python train.py --hidden_size=768 --norm_place="pre" --norm_eps=1e-05 --positions="rope" --rope_fraction=1.0 --init_std_up=0.0211 --optimizer="soap_variant" --beta2=0.99 --batch_tokens=131072 --dataset="wikipedia_en"
Each number is 128 + 24 x the weight over its row's rms, rounded and kept within 0 to 255. Layers, rows and columns count from 0. Numbers have three digits each. The size before them is the row's rms in percent of the matrix's.

# down: layer 12 MLP down (transposed), 1536x768, rms 0.102, rows 411-421, columns 192-383
# gate: layer 12 MLP gate, 1536x768, rms 0.0842, rows 412-422, columns 192-383
# up: layer 12 MLP up, 1536x768, rms 0.0899, rows 412-422, columns 192-383
down411 105:109095193127121090107141130137142099164141131085116093116116098116151097090160115103149109131123122109128166141131131085074117143135133165147131111120115093141146136107126118122140140117103185117120115120116110108150118129101106113081116130116126093103103083130160122136116144164084127120137111148132105092150077143108073132144134149110126085112126140132123167105163135137075116164121124082120098106150146136120113076145147177134155080130124127142102108114114175116145087112192133131094120113072113147142134126123138126110102156112156114113153089135174137133163120163137105118
gate412 100:099104143108065149145118145163118106136154137152106130131134140126097150119087128148147126134137113126139165115132169161120119114124140185154116156169125154166144169129147134124097119107125141104175136078153108137130122121145153096120138168131158108124163158122154121093099141125166099128149142110141125138127165115123149101163113142112160093160081143091148100118126163117131108140143111141131086119146158120111099130123166138106147192153151085094114134131149103100112152110157189127137112146138148083101129148129145149105101169108079166125112096139169144168097115091087150093
up412 099:146133154115071150116083109122146109095108155147110106075118113130144113122141124145112136146109144120101091122149126124118098113096115137177179143076127163135111184140117168129108097103141128130125163198112167138145161099088118139148140161163133161153145139124116163125123144123102145158146112157133099117129168101121143118173105079102147142142108138127128131127124122098122144117130086132162098119123156119135145132106152139138137156130113129139080143140139130162131121081175127128116157138146077143079140119122132093145095152113105154092112110128198142140143167129128145101
down412 098:125135150146096083097149103145143137099143162133153177130110100107103134148172120189123163091090150112136102112172161132105170134137136131108145092053133132118104122161071133125141123150099081123146150140144195144131148084111179128144140093111107111126122165140093077137130124144153106124168136146098109105125132104131143156102128105141170133138156111175187184129117144179139126118136110122102079139110134134119154155137136140162097118112164138094146149125158089091174154124136122145128094130129124108104109133059104093169128122111104105121100086072136156127118098150113116129
gate413 095:127127139101077147113122107172109100129089136138140121191134078126161145091096124132137135128125101136081102106129129093119138094161135120111161152153097145088151155095156145158095108109120205124122162167120140143133126142125117128162121102108117118128091144114144108149131117142095137124164135136132086127113164162101130140147151116090130154127131167169117122095157097159150134091082140083149129087083091132140080110174105121105152130160132145176080086109100129125095145130141141106150146110153082154140108111098118089148118105096162097144166134128149102138155133091154122138
up413 095:122118136121069143072152120099117116107119126112116108141145137141115160126143135115131119138142151092110125136152137105120113118182185117166151141125127154190119166133090143142167119098147178120112130136147174138198150149103140112077150146117091113161141114138177122098104143090114111141153151165163122132117136162166131111130162115104126123116158083107149129108108122161125101139127137072142127108130158152148114124111149131134116153140095116114125141167076110148123119170106121121136129120089152170158148119115141136126117126153126118125156128084136135106136124104100168137
down413 098:135108129134110096142145116117108151149146128142111144125158105134117148111146123131150122168124135149133136128133141092181169105123137145140105120134146166130138119124133116119156121130143107148122083134146101156108127150124170150154105162105145125145178097129162125126161148124147154154128107117120117122137143140122112160107121140087143142106142115117137185108133058082120144145167097097131125138129131142118147129111125135127142135130123168115165110150133072092142116152160181133148129101128147170089142165115134109109108111100125108153120120087092140144173170144088149167
gate414 096:120120108108114119101112134168160096108152167090107149116148114150153089140157170178096107110163109152148109120082151102104121098143113163120138141128147156166130132152143150128108126136186134123145170122106166169086142126118119115134136156097091129133130105142107142161146068127147157114096158124109157146122122137107123125134138113114112146122138170147128162143157115143150139108145110138148147116109171092109104172118117121132125120094094130106123117121141124137133124113135163131135116130128153115082146144109147085170115096107152129110130123136113155125113132152115131138
up414 097:154134139098127103127149104118160135143134149129151110121118120111131110129145142117142152129157110110107159131091079144156108154161139063116111128093114118144187159146134115109168112117166129172118132145134099184159130123142129115123115143136155145143138139099107142121126119147148126114124148109116149118163118129140109112132142108090144145102160147114141128125159139123102125085132113090105099123126156140100072133118143099092105102137110138095107107179150160107077122143149125127135151128103081052133129157100166102121151107163148158090150165137122143128148037161094159164
down414 101:120157107131143130151120140157105122112108178161141123122146119102128112156126194145133101119125132145121160153099162119077102142090119140137110138149161164107132169164093142145118191120126121141161140119131107144166145111122148153153108124082084120120155145144138152109134122106089138135137098169153118132137158164128111102125118146104133155129080157136126173138094104138130119162081142154142136136158160112079111109130124138098125179124123151135139109126132112163112138138117136138096102147135160114103118135130134111129108127136130102113155117127146111161144165122108110169
gate415 104:165180136121138108103172130132095165148108079118140117086143124146151130152104063129079140090128114104127107079130098178140096102145166138157152093136154110127101143126067175113130146098201142107117133123117132131152149141150114155162143112132114084071128149102096155146104100113173146104091146104117145194178120155118155154123169144129147135138153106132145120146128097145164180202131103128075153080108092096116153155129119129121125133172147126173165138150159107108109142169129135144112152169108102115148133099128149133159118141122152119114108114112138154148102137110124168145
up415 102:114111174108141085104150113126126138136111158165170139067155107112078114123124160142128097137084112131075152145124165113115106114141120123176129108108128092120134121124129139123125174175142120141137127169114086102141152111105130134169109085128064112106103154146078099114138078105136150123145118150125064112132202098151078128110111168157114087118089115132117146122109147127160137133109133141146180145100144143152141131128114130113162144145139081076103093142178201139154128092118123138112104095119124136145090114159084157129127090138096123094136154122143092140164122142097181136
down415 096:139132153134091164085151103107133171120172104164117145171079147134152160142154167150136139143137107159131149112122140144152194148100118145166128152123137129112150144115118143100165134149095111114115128124142129082152160109138167165092105109091082159119104117132125131134147137114105140123123118142146168163158105123128117111121137147121142132138150118141097131150128116087109123121113149110130096091111094145115138113134099116118124126126150141093122130155110101104075161114122117087134103125066186128138131095169151115121109153119112105136145147173146145121183144130137103091
gate416 094:116099104103121146158114121136123172065151139123157155142149142184145138093154110144099070110117153115162136131144129106097118146116160133141120102134112083107075134151099132127158124105131114118132151091122106120126218113134116144091182132137126105089116133149123116127122140129075183119084111147124170182138128132138077124107090094138101133149129150142110111109114120151122106124122151114118158105148112113109115082169151140128107095144104097107081117112125107071144161153108112157133092147124066121122129154141159140136153146136132109133141130161130166153131111129129160138
up416 097:119113159145109123118155132140130140129134118095134137125115190134136170135138068109120094101095145122145097082141108155131103143139151145112140072100159101119104144110127149135117134125129149117157149099080107163100102149135149143147161103127129142165125139137099115148082080093124169157098120126097113132123157099116085142149125125150167081137122098122103106128126179111133154127088117122151159129129099134129094139149155108150104115156124129091104122160101135098122139161108159116135052136106104160150136134118128154112118103146156187092165103104129154156120112157152101153
down416 098:164125146146139136114153134148136166123123116142076141142143148151121123170131148119105103116120117106171121114109110146086110083130089111099099158109101121113103112122099108157169132125126142128092155150113104134101115114130143123110116142114072109109144117085090148144125145121153092138093104118136077116150111148119122102107137159136127151069117128145183108071151125131120119134166124163132143145136151169129100134131116106167151121123159115128127171144131103186112146121120127120118133130147157136157131085125147153121161175110197141170114139152160153134130177122132120074
gate417 099:163159186145105091089134127127134097101114090135107132126118119132113127139116185131118113102138143100067142095086158115156093080162115158120156155188084098123127128138144123114107134131136090116150111090124098137109138130149088134083127143109098096142114081156124159140088130139156147148106135169075147125136126119148145108155103098153152109080132129106070110155095101125097124153122117143105138138170151153153120136152143124141131103123077107128142099117146160099152128172130109089130105196102129087174147196143193162154175104170147148128131125126153121091088135133117127135
up417 097:102176108122114130124145153156087140154141139067097112152153107126106196145113133119158102123149118137111145124113114089101137110086101153108131117132197136165130094095116140155134113164104167120138175108162098104125185089114116082116084152162123094160150075141165135152138135139185102138142118100124111127131174153127121144152135124118092148102089084181139115096098115111134130110115127117144113127100117163183145140152060127135140143102096187092151132117124060123136137136136116116132144138178172109127122175138101091122167120088096152146145140129120117130092095131165125093
down417 099:117112102131135105118159135148163112107155134139084075113116144125125137146128134134136173140127162105138173127113120145093161110121105164131161094148111120101141141117106136156075134141088140142144156080131176127114159137121125144172096106080097138172164166128132128143085116151153141188144125143083175097132144111120127101133134106178158158140157139116115151138156112111113120142107090108108146121124109133086141141139147139181139153120145106102101135135102103139160122131115117120160135137133146080117151186101122107124155195143087108116154127141118102148120120106123110146
gate418 099:080127145140137130175131135109110107116125104124145140138163103126103111144110137160147143126154103104106115112121131136121146096102141144135148101106160120113097150116143160165157131137093132138114117032123161103151087179142085190171168125141103100117142117133122114074144134106114127133149146131057133125163145149125122153169124105130151123124101123118086152128162139132174124133120117090138184105133142132174176125133124146111133139084116098137134143148133137115168134143151143128126121127154112148104129116141103154138101137126117125102142112142134134136151116096093123121
up418 101:099135127111134089104125067137129118133116128068141123114130115099128178167122119128107160120126093076102172124125153169156122102126175154069121132144139139143125129109118155111115118146106120094150098125151132100104116153131123139142095110163116143145134130092139146137120151138133101140119150148097172101160129091116113127140107112126110129085152136162143075145145118147132114099159096126119158104151082151111115182107161087138155084157081135140093131118153131124124087110167150117169103143062121105073123150119130131123112097148176163131090122126132140095141158195161119121
down418 097:082098143129154125104135103110107169060089111132114113096138154132131121148134151140113134113159163137079133115150112150119105119106154109082199159129099101136151154100123154137123125170163134104147154111127143160153104154153104143139129132074102123100127130142103151111147125098113128133072119147170124132093119090172108116147117108141167151104134142120106113148131136144119133123127124152088103158193144134129081129118156145145136095112169107105125125141137125129128136121127120122092137108102123116075138068122117110089124141134138150143117146110152162093112147156095115118
gate419 100:079142120116112144101129132148097105134131119103124129115150150156140093124137133125186124135154123145095128149114116153138162145110157118133129084163119095138126124109162093125146105186122119097074137136149141155111111116185125105119106130120144144145186139155102101114127089169138146152167134114166133104145096136108099131075094128130106147112151138142158133153094166134130108162126148126116135130099122173106127170144129122111101149176164140160144096126113137125145099144136132118144101153153111159202104139098121114123144090117153164118120138089068111134115135122095116097
up419 098:113153111160143119143109116123122150144120127118128102104077143120098105145118144118114109137124144151128088120152141116144101137130145135123133108118106154127127127119120143143168095115133136178153120175118137152172122131142178149119095105118091084157114135130130120143193106123131161136168097136110116101152164119175131118151112118151111137114147108120111109075154143119100103146118107135159103117089112160112093130151120145122107117121128163148153142151143123151138119126124124075170085156126102128174148158134101147109157147092125124118135151151117134093126158142145122118
down419 103:138111133147136137158149148125149085119161166102170134118128130153156136115128114141126123125154115075102094117119159144147145115155136158161113118118126111175117146166111143122144130143167119154111128148112124103159131147098102134117112101105127140132107137115119135094135107127134122112113118122112136111146175115120114104161097131117118162096129137149123151179144050096131172123139143152078127107144135086145119118092114100148160127173090134160093176089093151196115124168143081139143136119157155102138106107133105114119111132086131127116149130196102131121127142136112126108
gate420 098:101145165101108148138118131150114156117180152111162173141108114146092138095079113151091141097168144130112112135111176127111120103130117103168116125131111118167183115070137107123154086120164111127138120092145124114132073129160115184152140121142103110132126108114106093135107137085129135155141123104112086127122154165097128134157110100130116118110141109146106147150127113122115100131137144123110076130113145160102122125098094070144193146137167088130097147139115145139119105159123122123122137156115141125116139144105151143136132153120166101131120121160119104141186125083184122154
up420 099:173143087121099142134134164111108131140108124148150152165177145161144126119138163136110149130125120108156125062146153110106095123125185104117134165139123127123138124096128134120161068124104131089142154100141122099116117103115142123123147118113145126170115130123099150097134112127123099124153124137152114111146119118164143153129131108123187108131099126105125137102150113090132115104158142130134131102136172115157094114136090145132106108144138144136126121127115099096161126132105093143154120185106119149124133124092154138102123085142112149107129083111127129095118145139105157158
down420 104:119113145119123142096101115133125120168162154125120106112117124116126135127145102133118120126122115156122150164116123099139172121163139103194133088137115089166143154141099127133160110100183124160150104104135177099111103113154125151158115185104130131096123133148100118191118129156143125157134160135133156144103133150094098086134108119118087124136129149118154146145105164156119099136124140138145113103108122156082104122129076056120145098120094107114102172187148132118097121171137111144107139130096128168141135120162170163155132170153137136137143125130134171161114130146162123090
gate421 096:095124153133124090096107098114129123086141143170116101144145141110128145096137148165116110137098146176091120100114118149127125098124127170133115107099146093127130113116131143125151130096112124136125130104130149141108142100143162142136122130118110130113123126099102120166128137136160167181119146154111090131113128107158165126151142131173180140093093113156128122133143091111123150110160075078163094190208104118116146108134147127128141136095117103170106180095101147123104143104111158134158154117126181166125110115142087137103151090148159136122128130120141136169145137125133085131
up421 098:168142163077139107094106123110121148128162113077108152132092140131114115127119153122170155111112163133152131111139125139130146176083094129106099119131138117119135118108185119086088113101141150118142141141148148124113104124135103145127179113115137122134155121135120142148147115131104146120156123112151121121129131135142135141120149130124095152161141125101090156092147096103134134115137114095115180109140141116139110105153135143137105136076078162134154146069135116078126126156115131164097133082177119135136089144148152115089112144124095143109134110130144088105120113111165151143
down421 101:124159119152139163154153124101144138139148123109143121095140128137140165070137113126137141127159149123120169120121125132164145140125132109104131141103110120141110136127118158126151152140156111100126191185126098157133097110125095132113157120163131148109162145176122165107142129115119153132109122102106115118142163149117127123112106133133101117152168152198131156128136114087109130126110167138139150146126123147086164146111114094178114140122131115164075115094131107134136074123130140065127118111097125158147140118097087096157099157129145121149150126152116164118128132150154159144
gate422 098:166132147113147093094149131150090108123119149154123116155109152117114170144145112129108127116121088127066147116138123098101093121156104112113150094119102154140118130149097154151128108141091135121140101144147124070136088158092085130123127172118126185110161135135098138119147098117100164105138158134138162084165149101144120148131160098135058151131120076128102126139104096155121133100153126107151143123080122162119128121105197145149177097155139122095094142137166138120159131164133155145088154122122107136142111115175111113113147142118097140110103183132122178084132160124137126137
up422 094:091152181121166136065131167137176113140147115129112154122125105160130123111142088141156157055110147127115141105097124154149121161130137156131097130145134126111153159143156157122137104131092113143142113153120142108150112105076155122145132119152158109103118106144125136124160174127137143127149154147150155131101096137155148113172135120134119106110069113104139117141150103142149138114137159145134112092112167159114087100074146121104117094162150126133155177104159129117099117122153117165078087082117151145123143143167190133104128136138121088146149145147147134155102108084147133130